Part of a small language model's weights: 3411 steps.
Each number is 50 + 10 x the weight over its row's rms, rounded and kept within 0 to 99. Layers, rows and columns count from 0. The size before them is the row's rms in percent of the matrix's.

# layer 4 MLP up, 1536x384, rms 0.0537, rows 151-205, columns 64-127
096:42 50 43 52 57 35 55 66 40 31 54 71 40 47 59 41 55 69 56 40 41 54 37 50 54 46 42 34 62 58 48 56 68 56 68 63 47 45 48 55 62 55 46 66 46 68 58 53 60 53 45 48 50 38 50 51 48 58 51 60 47 34 36 37
107:55 58 61 45 54 57 34 40 47 46 66 64 57 45 27 55 45 41 53 47 41 55 52 51 36 52 48 38 54 56 58 61 53 40 48 64 56 79 52 50 47 50 44 52 50 72 53 50 40 55 49 47 55 62 64 50 47 54 52 39 38 31 53 49
111:36 68 49 43 47 39 46 47 64 50 56 45 44 30 41 68 53 51 47 43 53 57 54 52 59 47 44 42 53 51 49 52 65 41 45 53 49 27 51 50 60 42 49 48 51 43 50 46 52 53 34 45 68 42 39 58 51 50 47 32 63 54 54 61
104:53 56 42 47 55 47 54 57 53 35 65 63 44 50 42 55 69 61 47 45 38 73 66 59 37 48 61 37 55 43 47 54 51 44 37 49 44 46 52 59 47 42 49 64 50 53 53 75 34 63 36 55 44 38 62 44 50 48 57 45 54 45 43 47
081:56 53 61 44 52 55 47 64 59 23 34 48 64 55 35 39 41 43 29 34 46 56 66 54 33 50 34 42 61 60 31 57 58 33 52 44 38 58 51 46 59 56 46 38 57 57 41 66 47 40 40 53 58 63 45 50 54 48 44 53 63 51 52 45
089:54 44 45 59 49 71 30 60 65 55 55 44 56 56 53 53 63 46 51 51 63 51 66 59 52 54 56 70 44 57 59 55 44 42 34 49 52 43 49 61 38 37 54 58 38 50 52 71 49 34 41 66 42 55 52 50 42 44 51 74 59 36 67 52
097:42 45 51 61 58 44 50 38 43 54 37 57 57 57 52 63 50 41 65 61 39 55 33 52 49 49 50 41 52 49 42 50 51 47 64 56 50 65 33 69 35 68 70 49 40 49 30 56 53 56 35 72 59 41 66 39 60 40 55 42 55 58 49 31
092:28 51 45 34 42 45 38 51 40 55 60 58 64 59 40 43 32 63 42 43 47 69 68 65 53 46 52 47 62 60 46 51 61 40 54 26 47 53 47 35 48 50 44 48 33 46 40 47 58 60 54 44 40 47 45 53 53 62 50 51 64 59 51 35
106:45 56 55 40 46 39 56 66 35 59 62 48 57 47 43 63 53 49 45 29 38 59 49 48 62 38 58 47 52 38 49 73 47 52 47 58 59 25 43 44 67 56 47 65 47 49 48 33 62 59 44 50 53 47 48 43 42 52 65 34 43 45 51 57
113:40 48 58 26 51 34 56 55 51 64 56 67 60 62 43 64 32 53 29 61 41 50 45 43 44 41 48 47 63 42 41 71 46 56 43 56 69 52 60 59 49 66 53 35 50 62 64 54 43 44 64 46 62 60 48 54 36 65 52 59 57 48 50 56
103:55 56 59 47 40 67 70 45 50 65 57 53 61 46 47 41 50 40 34 37 42 43 53 58 55 31 44 23 62 62 55 54 44 57 47 55 45 47 56 67 52 74 57 60 49 65 50 49 44 43 41 54 60 43 67 31 49 44 53 49 53 30 47 59
107:50 72 55 24 52 49 36 49 52 51 46 61 57 55 61 50 40 32 44 47 31 46 48 51 55 40 45 51 45 35 61 44 45 43 44 57 56 39 64 55 31 74 39 56 51 49 46 45 57 53 45 50 61 58 62 54 34 50 37 36 50 51 53 43
093:60 67 40 49 50 38 48 34 58 50 43 70 33 49 48 53 56 34 52 43 58 50 60 54 47 54 41 52 53 57 57 51 63 44 45 60 31 48 47 54 52 67 48 62 54 46 32 62 41 47 32 45 59 38 60 39 37 60 57 43 51 25 38 40
087:59 67 69 57 32 65 40 47 56 48 59 57 69 43 42 63 59 51 37 53 61 40 51 68 42 60 37 34 46 56 59 54 50 37 34 44 44 56 48 55 63 44 56 54 40 41 38 56 38 64 37 37 52 42 58 37 37 49 63 40 73 33 60 47
098:50 45 49 56 39 53 63 64 46 45 53 62 60 56 27 43 38 48 42 51 66 59 56 44 52 41 56 45 50 40 46 51 52 36 55 51 44 59 41 61 51 56 41 66 43 45 57 76 46 50 56 48 71 54 50 40 48 35 69 53 61 51 63 52
091:56 55 52 57 57 66 33 37 59 46 36 35 50 46 48 51 63 49 40 58 59 50 53 55 42 66 47 37 53 53 54 48 42 51 49 60 51 50 55 41 27 45 49 53 52 52 60 54 43 53 45 63 68 56 60 60 63 48 46 34 67 40 55 45
118:56 69 56 38 54 33 35 45 57 48 55 74 65 53 55 38 51 59 49 41 31 44 44 75 50 42 52 40 61 58 66 43 57 52 47 48 64 73 57 45 52 52 55 66 38 56 41 63 60 49 70 47 40 70 50 59 54 66 47 39 59 62 52 46
110:63 62 56 56 37 54 43 47 53 52 69 51 43 67 46 43 32 33 45 49 50 38 36 62 34 49 52 46 56 24 51 51 55 40 49 57 54 46 50 34 41 58 41 55 57 46 18 30 74 54 47 46 58 45 55 43 46 32 63 35 38 48 65 47
094:51 63 63 52 45 53 49 44 66 37 39 61 53 50 31 37 36 46 43 56 42 51 51 51 45 46 40 52 64 30 58 69 51 44 71 44 39 61 56 35 45 60 45 48 38 59 38 61 55 49 52 67 71 52 54 40 41 45 51 51 58 42 51 34
107:37 64 48 48 47 52 47 45 52 45 57 55 50 53 49 45 39 68 38 47 25 50 52 47 49 49 37 55 52 63 67 65 45 34 52 46 53 64 47 35 28 57 34 48 43 78 48 59 42 52 40 49 50 56 62 54 35 54 41 47 64 69 65 40
095:40 58 75 42 44 56 61 40 53 48 69 59 57 42 51 49 47 50 45 47 40 53 48 54 60 52 37 59 49 61 65 50 42 36 53 19 49 58 42 33 59 67 46 52 44 43 43 39 54 56 39 53 46 45 58 48 48 46 50 36 52 78 48 49
097:44 71 50 61 43 46 29 44 53 73 56 45 61 54 44 55 42 39 55 48 39 53 56 58 52 54 38 56 52 54 62 52 36 51 56 45 51 58 61 35 52 54 43 48 47 36 42 54 28 51 40 50 48 53 41 47 42 57 35 59 53 53 41 29
095:63 45 46 36 46 63 53 52 46 54 35 49 52 45 64 31 39 28 44 46 37 45 42 54 43 30 20 44 57 54 61 35 40 47 63 52 51 65 69 45 52 57 50 60 51 48 49 65 60 53 34 64 49 27 58 46 49 60 37 35 55 49 74 40
072:64 63 51 50 54 52 58 67 61 46 47 53 33 51 51 26 63 64 44 55 58 55 42 58 53 47 63 64 50 53 56 58 59 37 57 30 36 39 53 27 46 42 50 58 49 40 53 49 39 46 39 37 48 45 36 61 46 56 41 40 48 58 44 42
093:53 59 60 34 40 27 37 52 49 63 54 63 53 69 43 32 60 78 33 50 39 60 46 61 36 54 58 46 47 32 52 63 55 42 51 47 43 35 52 24 47 48 29 51 50 49 39 57 58 59 39 46 55 64 44 61 44 56 50 30 65 63 66 46
106:59 45 60 27 46 54 44 63 62 61 77 71 41 44 40 35 44 64 56 60 42 62 46 58 39 28 47 50 46 34 55 62 65 39 67 44 50 52 63 42 70 38 41 54 42 48 54 66 45 47 58 50 50 48 41 50 45 48 49 43 41 59 50 63
091:40 52 37 51 56 47 54 48 48 37 44 73 53 40 46 51 42 51 31 51 64 39 50 54 47 41 43 47 49 52 36 51 50 29 47 50 48 39 70 41 71 48 65 38 49 52 28 51 57 52 59 34 40 55 64 53 40 43 50 43 59 71 62 48
111:57 56 46 48 47 57 61 56 62 44 58 52 59 49 47 59 44 33 47 34 46 57 53 66 50 43 47 59 60 43 55 52 52 35 53 42 52 64 56 44 43 55 59 53 50 52 35 78 54 46 45 53 44 37 54 33 49 49 48 49 51 57 64 61
091:53 45 41 58 60 44 43 35 57 41 47 56 62 53 41 40 59 61 49 58 46 30 55 58 24 49 52 43 58 50 58 49 46 50 49 45 58 73 57 58 64 65 60 50 43 43 61 72 40 44 36 31 53 42 58 42 40 63 59 24 60 38 63 50
109:56 46 63 47 49 37 42 31 32 63 50 70 47 45 54 64 36 51 51 26 30 43 39 57 40 54 43 53 50 35 58 53 32 60 50 62 61 75 60 49 57 73 56 46 31 67 39 57 59 84 43 42 42 63 45 42 47 44 42 46 65 34 56 40
108:52 54 56 54 47 40 34 60 42 44 70 76 61 50 51 68 45 40 58 52 45 58 60 61 53 42 51 39 55 27 35 46 52 29 50 55 57 50 56 46 40 63 50 44 39 54 38 75 58 42 38 38 54 53 45 38 42 59 57 39 45 41 47 48
079:43 41 55 61 40 40 51 58 40 45 51 54 53 48 17 43 42 46 49 51 50 39 64 41 48 48 37 65 51 54 69 59 58 54 41 42 50 65 57 60 53 55 26 39 54 33 38 39 44 59 46 51 37 60 57 58 38 46 59 41 55 35 53 30
093:38 40 44 43 41 49 55 40 59 40 44 44 43 51 40 44 37 33 55 46 26 48 51 55 56 53 39 51 47 56 59 53 60 53 56 72 55 39 45 37 48 60 58 59 52 51 47 61 48 38 44 49 52 38 56 68 48 45 49 48 46 44 68 59
099:53 59 67 58 41 59 45 62 55 56 59 54 57 57 25 31 56 50 35 56 36 52 47 64 48 31 30 50 61 48 50 57 58 54 49 46 45 65 63 48 32 53 40 48 37 44 43 43 51 49 40 49 46 57 59 48 36 57 39 26 51 38 58 39
116:37 70 54 46 51 54 43 43 60 50 34 53 66 48 40 48 53 50 42 57 47 46 48 82 50 36 46 43 61 24 57 47 34 47 50 36 54 53 55 48 45 57 45 51 42 43 49 60 58 61 42 45 72 63 45 31 45 64 34 46 46 54 58 49
111:43 52 57 48 65 47 44 42 56 56 35 48 48 48 53 35 37 49 48 32 46 51 64 48 57 49 56 34 55 34 63 66 50 47 47 47 50 61 65 71 35 48 33 56 46 42 48 46 45 48 41 48 40 61 49 24 57 61 54 51 46 60 57 61
112:53 39 59 50 49 44 56 36 53 44 55 64 53 52 60 49 44 49 40 57 50 50 51 60 44 46 47 50 49 41 31 38 79 49 45 47 50 52 54 48 34 66 64 46 47 46 29 53 47 49 42 44 53 64 54 60 35 62 49 36 55 38 51 39
100:48 49 55 42 50 62 44 51 52 54 75 42 47 49 36 46 53 38 62 37 51 66 47 53 57 50 48 48 50 45 54 67 48 19 49 51 67 66 59 67 61 50 49 40 42 49 45 59 51 47 42 39 53 59 52 50 42 46 54 49 50 51 45 57
094:37 45 67 69 40 26 49 48 47 53 45 77 42 27 61 65 31 71 58 38 61 48 71 48 48 54 48 58 51 55 42 35 48 43 43 49 35 74 59 67 62 62 62 68 32 59 61 47 52 54 41 55 58 56 54 34 50 51 72 51 64 55 60 46
104:54 56 54 55 47 58 59 38 41 63 57 44 45 56 37 43 64 46 43 51 24 52 38 57 47 31 41 52 55 49 52 52 37 44 37 47 45 64 55 44 54 56 50 58 50 50 34 59 62 49 47 57 50 61 67 57 53 37 47 46 63 76 62 62
078:52 46 58 57 54 57 48 34 37 35 48 46 55 50 47 48 51 52 53 51 47 33 45 54 39 31 40 56 65 61 51 39 60 51 52 56 45 46 54 49 58 49 56 59 51 49 36 76 56 42 57 44 32 59 40 43 51 53 56 50 52 31 66 29
096:42 53 48 33 60 72 40 51 70 58 47 45 51 65 33 57 43 35 36 41 45 60 44 58 28 51 24 40 54 57 68 53 62 51 63 36 62 56 60 44 43 60 31 53 38 66 50 48 60 39 27 41 58 54 53 41 55 48 32 52 58 30 50 32
082:64 56 48 54 40 42 38 36 59 48 38 46 49 52 24 45 54 56 52 57 47 45 34 57 47 52 32 40 58 60 56 65 61 54 64 57 38 49 56 48 50 51 69 62 46 54 45 63 45 39 54 31 53 48 69 50 40 52 51 38 40 47 50 39
095:51 49 46 61 53 50 73 41 61 45 57 54 40 71 45 37 47 38 49 29 51 51 50 51 29 54 46 35 49 54 57 49 61 50 47 39 63 25 58 41 42 38 39 49 51 44 56 58 53 46 55 60 59 41 54 65 48 64 40 48 45 29 54 39
101:44 58 65 61 42 45 56 53 49 49 44 70 43 48 57 57 60 33 43 45 26 51 39 54 52 33 21 48 59 44 49 64 45 43 63 66 48 67 52 43 37 58 45 62 43 55 64 54 57 53 49 61 64 49 54 49 58 52 54 63 56 49 57 34
096:50 52 45 55 38 51 74 59 51 48 83 60 49 70 54 40 43 48 62 42 54 41 53 66 40 42 47 55 54 45 43 53 68 32 45 48 38 45 59 43 49 58 53 31 49 46 25 40 44 50 43 42 48 55 62 48 46 47 55 48 48 48 64 53
092:52 45 50 50 48 74 46 54 50 61 50 42 46 42 59 32 63 62 43 29 61 52 48 53 37 56 46 69 59 49 56 40 53 35 61 41 34 35 54 62 62 47 47 66 45 59 62 67 60 39 61 52 50 60 40 65 54 36 45 47 54 64 40 57
114:46 44 34 44 55 51 59 41 51 46 67 68 41 45 40 67 29 43 29 43 53 55 57 44 45 19 57 53 58 38 55 62 63 36 50 68 45 49 62 45 59 62 48 52 44 57 48 47 44 49 48 56 69 42 77 49 45 54 57 51 57 56 48 62
102:48 60 62 51 51 49 44 42 49 55 40 53 40 52 40 57 56 46 44 47 53 50 35 50 57 60 46 35 58 15 54 72 56 41 59 60 58 44 38 46 44 54 37 52 50 53 42 60 48 43 37 54 63 61 65 59 54 59 50 52 47 57 51 47
088:45 57 63 48 51 45 62 52 54 54 63 52 37 43 24 53 70 33 54 32 69 36 54 43 47 34 51 45 60 51 57 47 52 22 46 26 48 43 54 53 53 39 39 53 49 46 57 60 49 19 52 60 48 41 58 45 53 36 52 35 52 49 51 46
099:49 59 42 49 49 54 58 50 61 35 59 46 41 52 22 59 53 53 61 46 55 56 47 48 34 49 50 44 50 26 47 62 46 33 47 44 43 56 52 44 71 61 51 64 54 45 40 72 56 49 39 51 45 35 58 49 45 42 60 43 48 39 60 38
092:41 67 49 54 47 35 38 46 62 66 53 55 62 78 38 70 34 48 42 44 42 47 59 53 45 47 50 28 55 30 50 49 58 37 50 48 58 41 53 45 38 66 34 56 52 64 43 43 60 59 48 55 65 50 72 34 45 59 42 59 57 45 58 28
114:45 64 71 46 49 54 55 44 55 49 49 61 45 63 48 57 39 46 44 56 41 41 38 38 46 26 45 50 47 35 57 61 32 33 58 38 41 62 46 46 45 67 35 54 46 46 48 57 53 45 46 54 65 61 60 38 46 28 59 40 65 51 64 48
107:46 60 54 56 42 40 60 48 49 67 51 51 40 64 57 54 65 58 44 57 30 41 39 53 53 35 39 41 57 40 48 46 44 51 38 59 49 65 55 54 61 54 64 54 40 46 55 44 46 74 54 48 55 57 65 41 47 49 52 49 47 50 66 45
098:61 53 60 53 44 53 45 58 46 44 76 64 51 61 51 67 50 28 54 58 44 33 39 41 48 41 38 31 51 49 55 63 49 25 45 58 59 62 56 58 58 63 59 54 53 57 30 67 50 51 49 40 42 56 65 62 30 46 46 51 68 58 51 47
# layer 4 MLP down (transposed), 1536x384, rms 0.034, rows 151-204, columns 64-127
086:38 58 41 55 42 37 47 47 60 49 44 26 44 36 48 51 46 50 66 37 44 53 48 49 41 51 38 48 37 61 47 62 44 34 35 39 55 30 61 52 50 73 38 54 78 44 49 48 58 58 44 64 59 70 66 55 49 53 37 50 61 66 45 50
100:38 50 61 60 49 35 54 39 54 50 53 55 65 70 44 43 33 48 59 41 48 56 54 26 41 50 58 42 56 29 46 49 35 50 54 55 72 47 34 45 40 43 52 40 25 61 47 54 51 52 52 51 67 59 55 47 51 42 40 60 48 44 62 27
112:51 58 64 70 45 43 45 34 31 62 45 56 56 50 40 49 46 61 67 31 45 52 51 58 49 52 37 59 60 47 34 57 39 62 32 43 51 60 40 50 56 50 43 66 60 36 43 49 46 50 54 69 46 29 47 38 52 64 63 29 66 33 50 66
112:49 56 45 62 48 52 41 51 37 44 46 42 36 36 62 37 53 49 49 52 48 58 46 50 69 47 28 59 61 43 58 58 43 59 55 64 49 45 60 55 60 43 46 35 68 39 52 56 57 58 41 39 58 75 52 47 51 47 77 52 49 56 41 45
085:41 45 65 47 42 55 56 36 45 49 61 47 41 66 38 52 45 51 59 61 49 45 63 61 47 65 45 55 53 59 44 54 55 67 57 40 50 38 44 58 61 50 54 47 39 29 45 57 58 55 54 57 65 62 51 67 55 44 48 53 26 59 43 36
105:42 31 70 46 44 59 51 44 46 57 53 39 41 53 44 37 38 41 54 63 59 52 51 37 32 36 45 60 39 45 41 35 59 59 43 56 48 40 54 48 60 59 64 50 38 28 37 47 61 66 45 49 67 62 58 55 48 28 51 53 36 50 42 63
095:59 54 64 44 41 43 49 56 59 48 46 37 44 52 68 39 53 42 57 51 65 55 53 48 55 65 52 43 45 66 57 54 66 61 60 55 44 37 36 53 46 64 30 38 44 73 69 61 65 54 59 42 39 67 60 47 53 41 54 42 65 51 58 49
115:72 37 45 47 51 39 49 47 57 54 37 36 53 52 47 53 54 53 53 62 47 34 46 49 44 48 43 44 59 44 40 42 60 54 49 56 51 65 47 58 50 29 61 62 70 42 63 51 57 42 46 46 54 69 56 42 56 51 42 65 44 40 68 41
113:54 42 42 56 58 57 40 39 60 38 39 43 64 45 48 50 60 48 57 30 33 68 35 61 57 61 37 46 57 49 57 38 59 55 81 56 37 41 53 45 41 51 28 46 74 63 36 35 61 37 45 44 64 34 55 55 56 50 42 48 46 58 42 35
100:65 40 66 57 47 47 64 33 47 50 21 42 50 56 49 58 61 62 52 33 36 46 62 49 50 66 56 62 46 52 58 48 47 36 68 39 48 65 59 40 35 53 37 43 44 51 54 63 47 47 45 56 49 56 48 44 49 57 58 51 34 55 60 39
081:52 52 52 77 54 40 65 35 36 52 51 58 44 52 52 45 49 42 30 51 34 47 39 40 68 61 37 49 53 27 46 64 47 43 59 65 54 59 45 67 49 45 65 66 70 51 60 44 55 58 63 57 39 60 59 60 52 57 53 52 44 27 51 50
113:65 57 47 33 44 35 46 53 59 51 62 61 68 55 43 38 51 54 40 48 48 43 69 55 36 48 56 57 54 54 49 55 53 46 48 39 67 66 59 65 48 47 52 46 52 26 44 50 60 48 36 48 57 44 41 54 39 59 50 37 24 47 44 49
091:46 54 41 34 53 46 72 49 43 80 39 59 56 46 57 62 38 37 37 43 56 61 74 42 73 52 63 45 50 38 57 48 34 50 62 47 57 46 46 41 68 46 66 56 49 42 51 56 51 38 57 65 41 69 48 45 49 46 55 49 56 36 44 47
094:52 52 43 49 45 45 52 60 58 61 41 49 59 34 46 58 42 31 34 44 46 53 70 57 46 46 34 47 27 53 44 58 45 45 56 38 67 50 39 49 55 49 44 34 67 51 55 34 53 45 68 52 51 68 61 50 50 60 56 49 58 46 45 43
073:51 38 56 47 55 54 59 43 53 55 61 44 44 53 58 46 56 52 54 39 33 55 50 54 52 46 39 52 49 48 45 42 39 60 37 60 34 32 52 31 50 67 62 56 57 49 42 22 65 50 56 71 39 40 40 49 61 53 50 44 54 53 42 54
097:41 46 56 46 53 49 62 38 42 41 57 50 34 46 45 34 67 67 47 52 41 42 48 53 68 21 57 55 36 34 40 50 39 47 51 45 36 56 59 62 55 46 55 59 51 26 57 57 48 57 50 60 56 42 41 56 51 48 56 41 46 53 60 55
123:57 37 55 63 44 55 47 59 31 63 58 55 46 70 20 59 63 39 46 52 54 48 54 58 52 35 37 57 57 52 52 38 46 51 37 51 65 45 45 43 42 60 50 64 44 45 66 45 41 65 64 57 51 58 50 54 44 59 61 41 41 46 48 47
108:33 50 55 46 54 57 56 39 42 53 62 42 59 46 44 51 61 54 53 53 54 35 51 53 45 53 52 43 58 31 60 52 52 52 54 64 36 48 67 40 58 57 25 34 58 68 53 48 51 32 50 63 56 37 58 51 49 43 49 52 32 44 54 63
066:39 65 55 51 61 49 51 48 44 51 49 60 65 56 41 58 55 40 56 73 45 58 30 46 44 44 43 49 56 40 45 44 50 44 53 52 57 40 55 63 46 46 56 52 71 44 61 55 50 46 47 55 59 49 49 56 70 61 57 58 68 58 50 48
108:26 35 28 71 43 33 45 38 42 58 70 45 37 43 51 49 53 62 61 64 45 29 50 59 51 41 59 47 44 59 43 46 61 49 44 56 62 44 42 44 43 52 65 57 78 39 57 47 39 62 82 51 50 61 59 75 42 63 48 42 48 47 57 64
104:69 45 53 60 50 41 49 43 38 55 44 40 62 56 50 42 48 62 42 58 53 54 57 63 48 50 72 42 49 56 40 41 38 70 36 63 53 43 51 49 33 53 43 41 36 40 63 52 45 50 56 67 55 66 54 48 58 63 41 34 55 43 61 65
087:50 67 62 48 51 74 32 45 56 52 62 40 64 32 62 55 57 71 52 42 52 61 48 33 54 49 50 39 47 48 36 56 35 61 60 46 55 64 59 41 49 47 38 45 74 51 60 35 50 54 55 50 37 71 62 52 42 54 48 46 54 44 51 50
095:71 46 49 60 52 55 59 45 51 49 24 61 40 46 53 58 43 49 58 44 46 63 30 41 45 55 51 70 38 69 54 54 52 55 56 51 50 36 50 39 55 59 49 65 49 49 51 32 60 46 23 56 49 45 46 59 48 40 64 72 62 54 36 46
072:48 54 28 48 38 47 73 37 47 45 45 41 25 48 59 55 38 47 59 52 28 60 49 54 50 51 47 44 50 65 61 34 38 61 64 41 51 56 50 38 61 63 61 68 59 62 35 61 59 44 79 40 50 60 48 42 47 54 41 48 46 66 47 44
097:33 47 60 48 49 56 54 52 34 64 61 43 46 60 48 54 50 47 62 27 65 59 41 30 50 30 66 69 34 33 38 45 62 41 59 57 56 45 59 47 60 43 53 72 70 42 57 38 52 56 57 57 67 66 49 57 58 52 61 69 46 48 47 43
108:40 32 58 59 49 49 34 47 53 61 56 50 51 33 63 50 64 40 56 64 49 62 52 51 37 67 54 31 50 51 43 38 33 81 52 44 70 50 41 71 44 35 44 44 64 63 68 58 40 40 52 47 46 70 50 57 48 52 64 38 58 43 68 46
091:55 51 47 55 52 49 30 60 31 51 69 58 63 51 47 43 46 50 53 35 64 38 54 63 57 50 66 52 36 31 62 55 53 56 23 41 59 33 43 63 55 54 43 53 51 47 60 49 58 67 48 45 43 59 63 35 50 32 45 22 53 29 61 47
095:54 41 60 50 40 69 51 56 56 63 41 65 47 46 66 63 48 54 38 67 46 50 57 51 57 59 58 47 45 52 47 52 49 58 44 43 37 52 48 41 79 43 44 33 52 44 41 33 67 56 59 52 58 50 46 26 52 37 58 60 45 36 52 35
106:45 43 50 40 51 50 52 60 56 60 38 60 46 54 49 60 55 46 62 45 43 56 69 27 74 59 44 42 33 44 47 41 36 43 54 30 42 57 34 57 43 55 66 68 51 50 64 44 50 46 49 65 52 63 57 32 48 45 33 54 73 62 40 27
099:37 46 54 49 53 64 53 60 51 46 62 46 34 67 50 46 59 42 28 38 43 50 42 49 33 54 51 46 45 51 46 65 56 48 49 55 58 60 43 43 54 65 42 52 51 50 41 57 61 46 58 40 51 46 37 56 54 37 50 56 50 45 43 67
097:61 37 43 53 61 46 53 53 50 68 29 42 46 51 46 37 45 48 43 41 56 67 52 40 46 77 49 57 50 64 39 43 46 64 60 51 47 37 55 55 32 53 46 68 50 57 53 46 41 41 74 43 41 45 53 55 47 40 42 47 45 60 45 37
091:46 35 45 45 44 53 54 67 54 37 53 46 63 46 51 60 48 59 55 43 47 48 67 60 52 65 69 46 36 47 46 51 39 57 48 42 63 63 40 62 60 60 58 62 58 61 53 21 52 51 61 45 43 50 54 33 52 59 53 49 69 43 45 48
100:35 47 48 42 47 64 47 59 53 51 82 49 41 49 55 35 54 70 49 54 54 40 50 51 56 36 64 29 36 65 48 31 41 59 50 48 62 35 58 55 49 23 69 62 67 62 54 44 54 53 44 42 48 63 54 63 55 49 40 40 70 46 39 46
073:45 46 51 62 66 51 51 77 33 57 67 67 46 74 49 53 45 61 59 44 68 55 49 44 51 63 64 46 55 51 43 47 51 58 69 41 64 43 62 56 49 46 51 60 63 37 44 52 46 52 55 51 44 44 37 40 55 50 38 42 54 52 47 28
110:69 43 52 37 50 55 51 43 39 54 41 64 59 52 41 47 50 62 39 59 45 49 53 59 47 53 42 55 44 63 54 52 39 46 58 57 50 72 46 49 70 45 34 47 51 75 59 49 35 75 48 59 63 23 62 36 50 61 40 64 48 58 55 40
111:74 59 55 51 56 44 49 54 63 39 35 54 54 54 65 57 39 59 55 53 33 35 52 53 40 48 60 40 43 49 50 48 47 34 43 62 63 47 62 58 63 61 52 54 67 56 33 54 62 50 58 47 61 45 49 50 54 28 39 42 61 31 52 44
122:31 59 39 58 46 60 59 50 47 59 56 56 57 65 43 57 53 61 64 49 60 51 50 32 61 61 53 57 39 52 61 62 53 59 49 72 45 51 45 38 30 42 57 34 45 32 53 38 27 62 63 49 43 46 43 40 56 69 54 55 52 58 46 52
116:45 51 42 52 45 49 52 57 54 48 39 39 61 68 57 25 51 69 47 47 51 44 53 57 45 51 64 41 36 55 38 41 53 51 50 53 28 52 52 37 43 52 47 57 34 39 42 63 41 58 56 62 50 41 39 48 53 61 37 51 59 46 53 50
114:55 47 49 44 52 53 52 59 59 64 53 30 53 54 59 35 53 43 36 56 61 49 27 51 60 46 62 37 41 45 49 59 52 56 59 50 63 24 34 56 46 47 58 41 58 37 49 60 60 45 55 47 55 49 50 48 49 44 43 40 34 59 35 51
073:47 44 61 41 63 49 84 65 47 38 59 44 42 45 53 56 38 43 63 48 52 59 64 37 46 51 67 46 44 54 55 53 58 45 49 49 54 62 51 59 45 56 48 51 39 59 53 58 48 24 57 50 46 54 45 60 51 60 55 51 27 40 53 54
089:58 52 55 47 48 59 50 59 66 58 56 55 60 49 44 42 36 50 64 43 78 46 51 44 52 58 62 48 50 61 50 49 56 48 55 54 52 52 58 54 54 60 60 57 47 58 61 52 50 53 64 51 53 43 58 45 40 52 37 61 44 46 44 43
102:60 42 44 44 52 57 61 59 39 54 58 65 43 47 53 58 38 49 47 44 45 56 29 35 54 49 41 49 57 41 46 57 53 32 48 45 62 56 58 52 30 48 60 54 50 71 68 60 52 41 44 59 44 54 46 50 58 50 54 44 71 23 38 36
100:60 53 42 27 44 59 59 72 63 43 62 42 66 40 62 58 55 47 76 46 49 49 66 37 54 58 18 39 38 47 40 33 55 35 38 47 53 42 50 62 36 50 58 47 49 55 55 56 36 43 56 58 52 72 61 44 53 49 38 53 60 46 48 35
090:58 26 57 49 47 47 49 38 55 32 54 35 60 61 49 37 63 50 54 53 46 49 53 56 26 55 48 65 60 59 54 50 39 55 73 46 33 37 49 57 47 50 65 34 73 48 39 57 59 55 61 35 48 31 53 54 49 39 48 52 51 57 65 45
095:43 54 59 59 43 55 56 57 45 47 44 54 55 50 60 55 51 28 51 50 51 49 50 59 57 48 57 48 35 42 48 43 66 62 51 49 64 54 43 53 47 42 49 40 59 64 64 36 56 51 58 65 54 57 45 52 51 58 57 49 62 62 51 38
082:43 47 47 57 55 42 47 60 63 60 56 41 37 41 35 43 57 64 55 61 49 55 55 65 50 59 56 35 48 42 41 64 45 56 46 41 48 60 60 59 48 51 31 52 49 54 58 58 49 47 44 38 46 49 50 49 54 49 42 54 32 68 54 49
094:42 53 47 52 44 33 52 43 46 50 38 37 51 50 48 51 45 33 64 38 46 61 62 46 23 48 43 45 51 60 75 61 48 57 58 48 48 55 59 45 70 42 55 37 46 43 46 43 67 44 58 53 83 47 44 59 53 41 60 65 37 53 64 32
123:41 27 58 57 55 48 53 42 55 68 42 54 47 72 47 45 65 50 45 49 44 52 38 52 55 49 64 41 55 53 59 54 58 55 58 47 51 49 49 66 48 42 46 43 45 70 46 63 68 49 57 39 39 50 34 52 54 64 56 50 48 43 48 40
097:60 62 34 35 50 62 40 60 44 52 68 45 59 60 53 53 50 44 58 41 46 41 62 75 42 29 60 43 27 53 42 43 41 39 50 63 50 39 58 42 55 37 63 49 62 43 65 49 41 45 49 54 55 57 33 72 53 50 38 45 57 54 46 48
088:52 61 37 37 62 59 39 62 46 42 48 58 38 38 71 52 43 54 51 65 41 39 45 37 39 67 54 41 44 65 58 53 48 51 48 62 59 49 53 39 44 63 46 20 64 38 41 47 50 35 49 53 33 75 62 42 42 36 47 35 57 51 54 37
092:43 56 61 48 52 39 50 46 40 43 62 60 34 51 52 50 40 49 55 53 21 54 53 42 55 32 73 45 51 37 54 52 31 41 34 52 57 75 50 57 61 61 59 54 57 56 61 51 48 60 61 42 28 76 55 49 46 53 56 54 61 46 33 44
074:40 36 43 28 40 44 57 47 36 61 68 36 52 57 32 60 50 77 52 37 54 51 39 48 38 55 49 41 44 43 45 45 54 48 51 51 48 52 46 51 39 62 57 42 91 68 68 34 48 51 53 54 43 58 35 56 28 48 44 51 40 44 62 64
106:59 38 44 63 52 53 62 54 53 67 30 43 42 56 44 45 46 57 35 58 50 56 47 59 58 40 44 66 50 61 45 52 60 55 44 29 40 57 40 65 50 66 47 41 32 42 51 45 49 53 50 48 51 55 53 70 42 61 61 50 49 47 52 47
089:44 51 56 55 51 41 66 52 41 51 55 46 42 53 58 52 48 54 39 48 56 39 40 67 38 31 39 49 29 46 46 63 70 43 53 59 57 55 52 56 62 53 40 44 78 52 63 54 58 55 58 40 49 39 50 35 49 59 62 53 62 49 35 68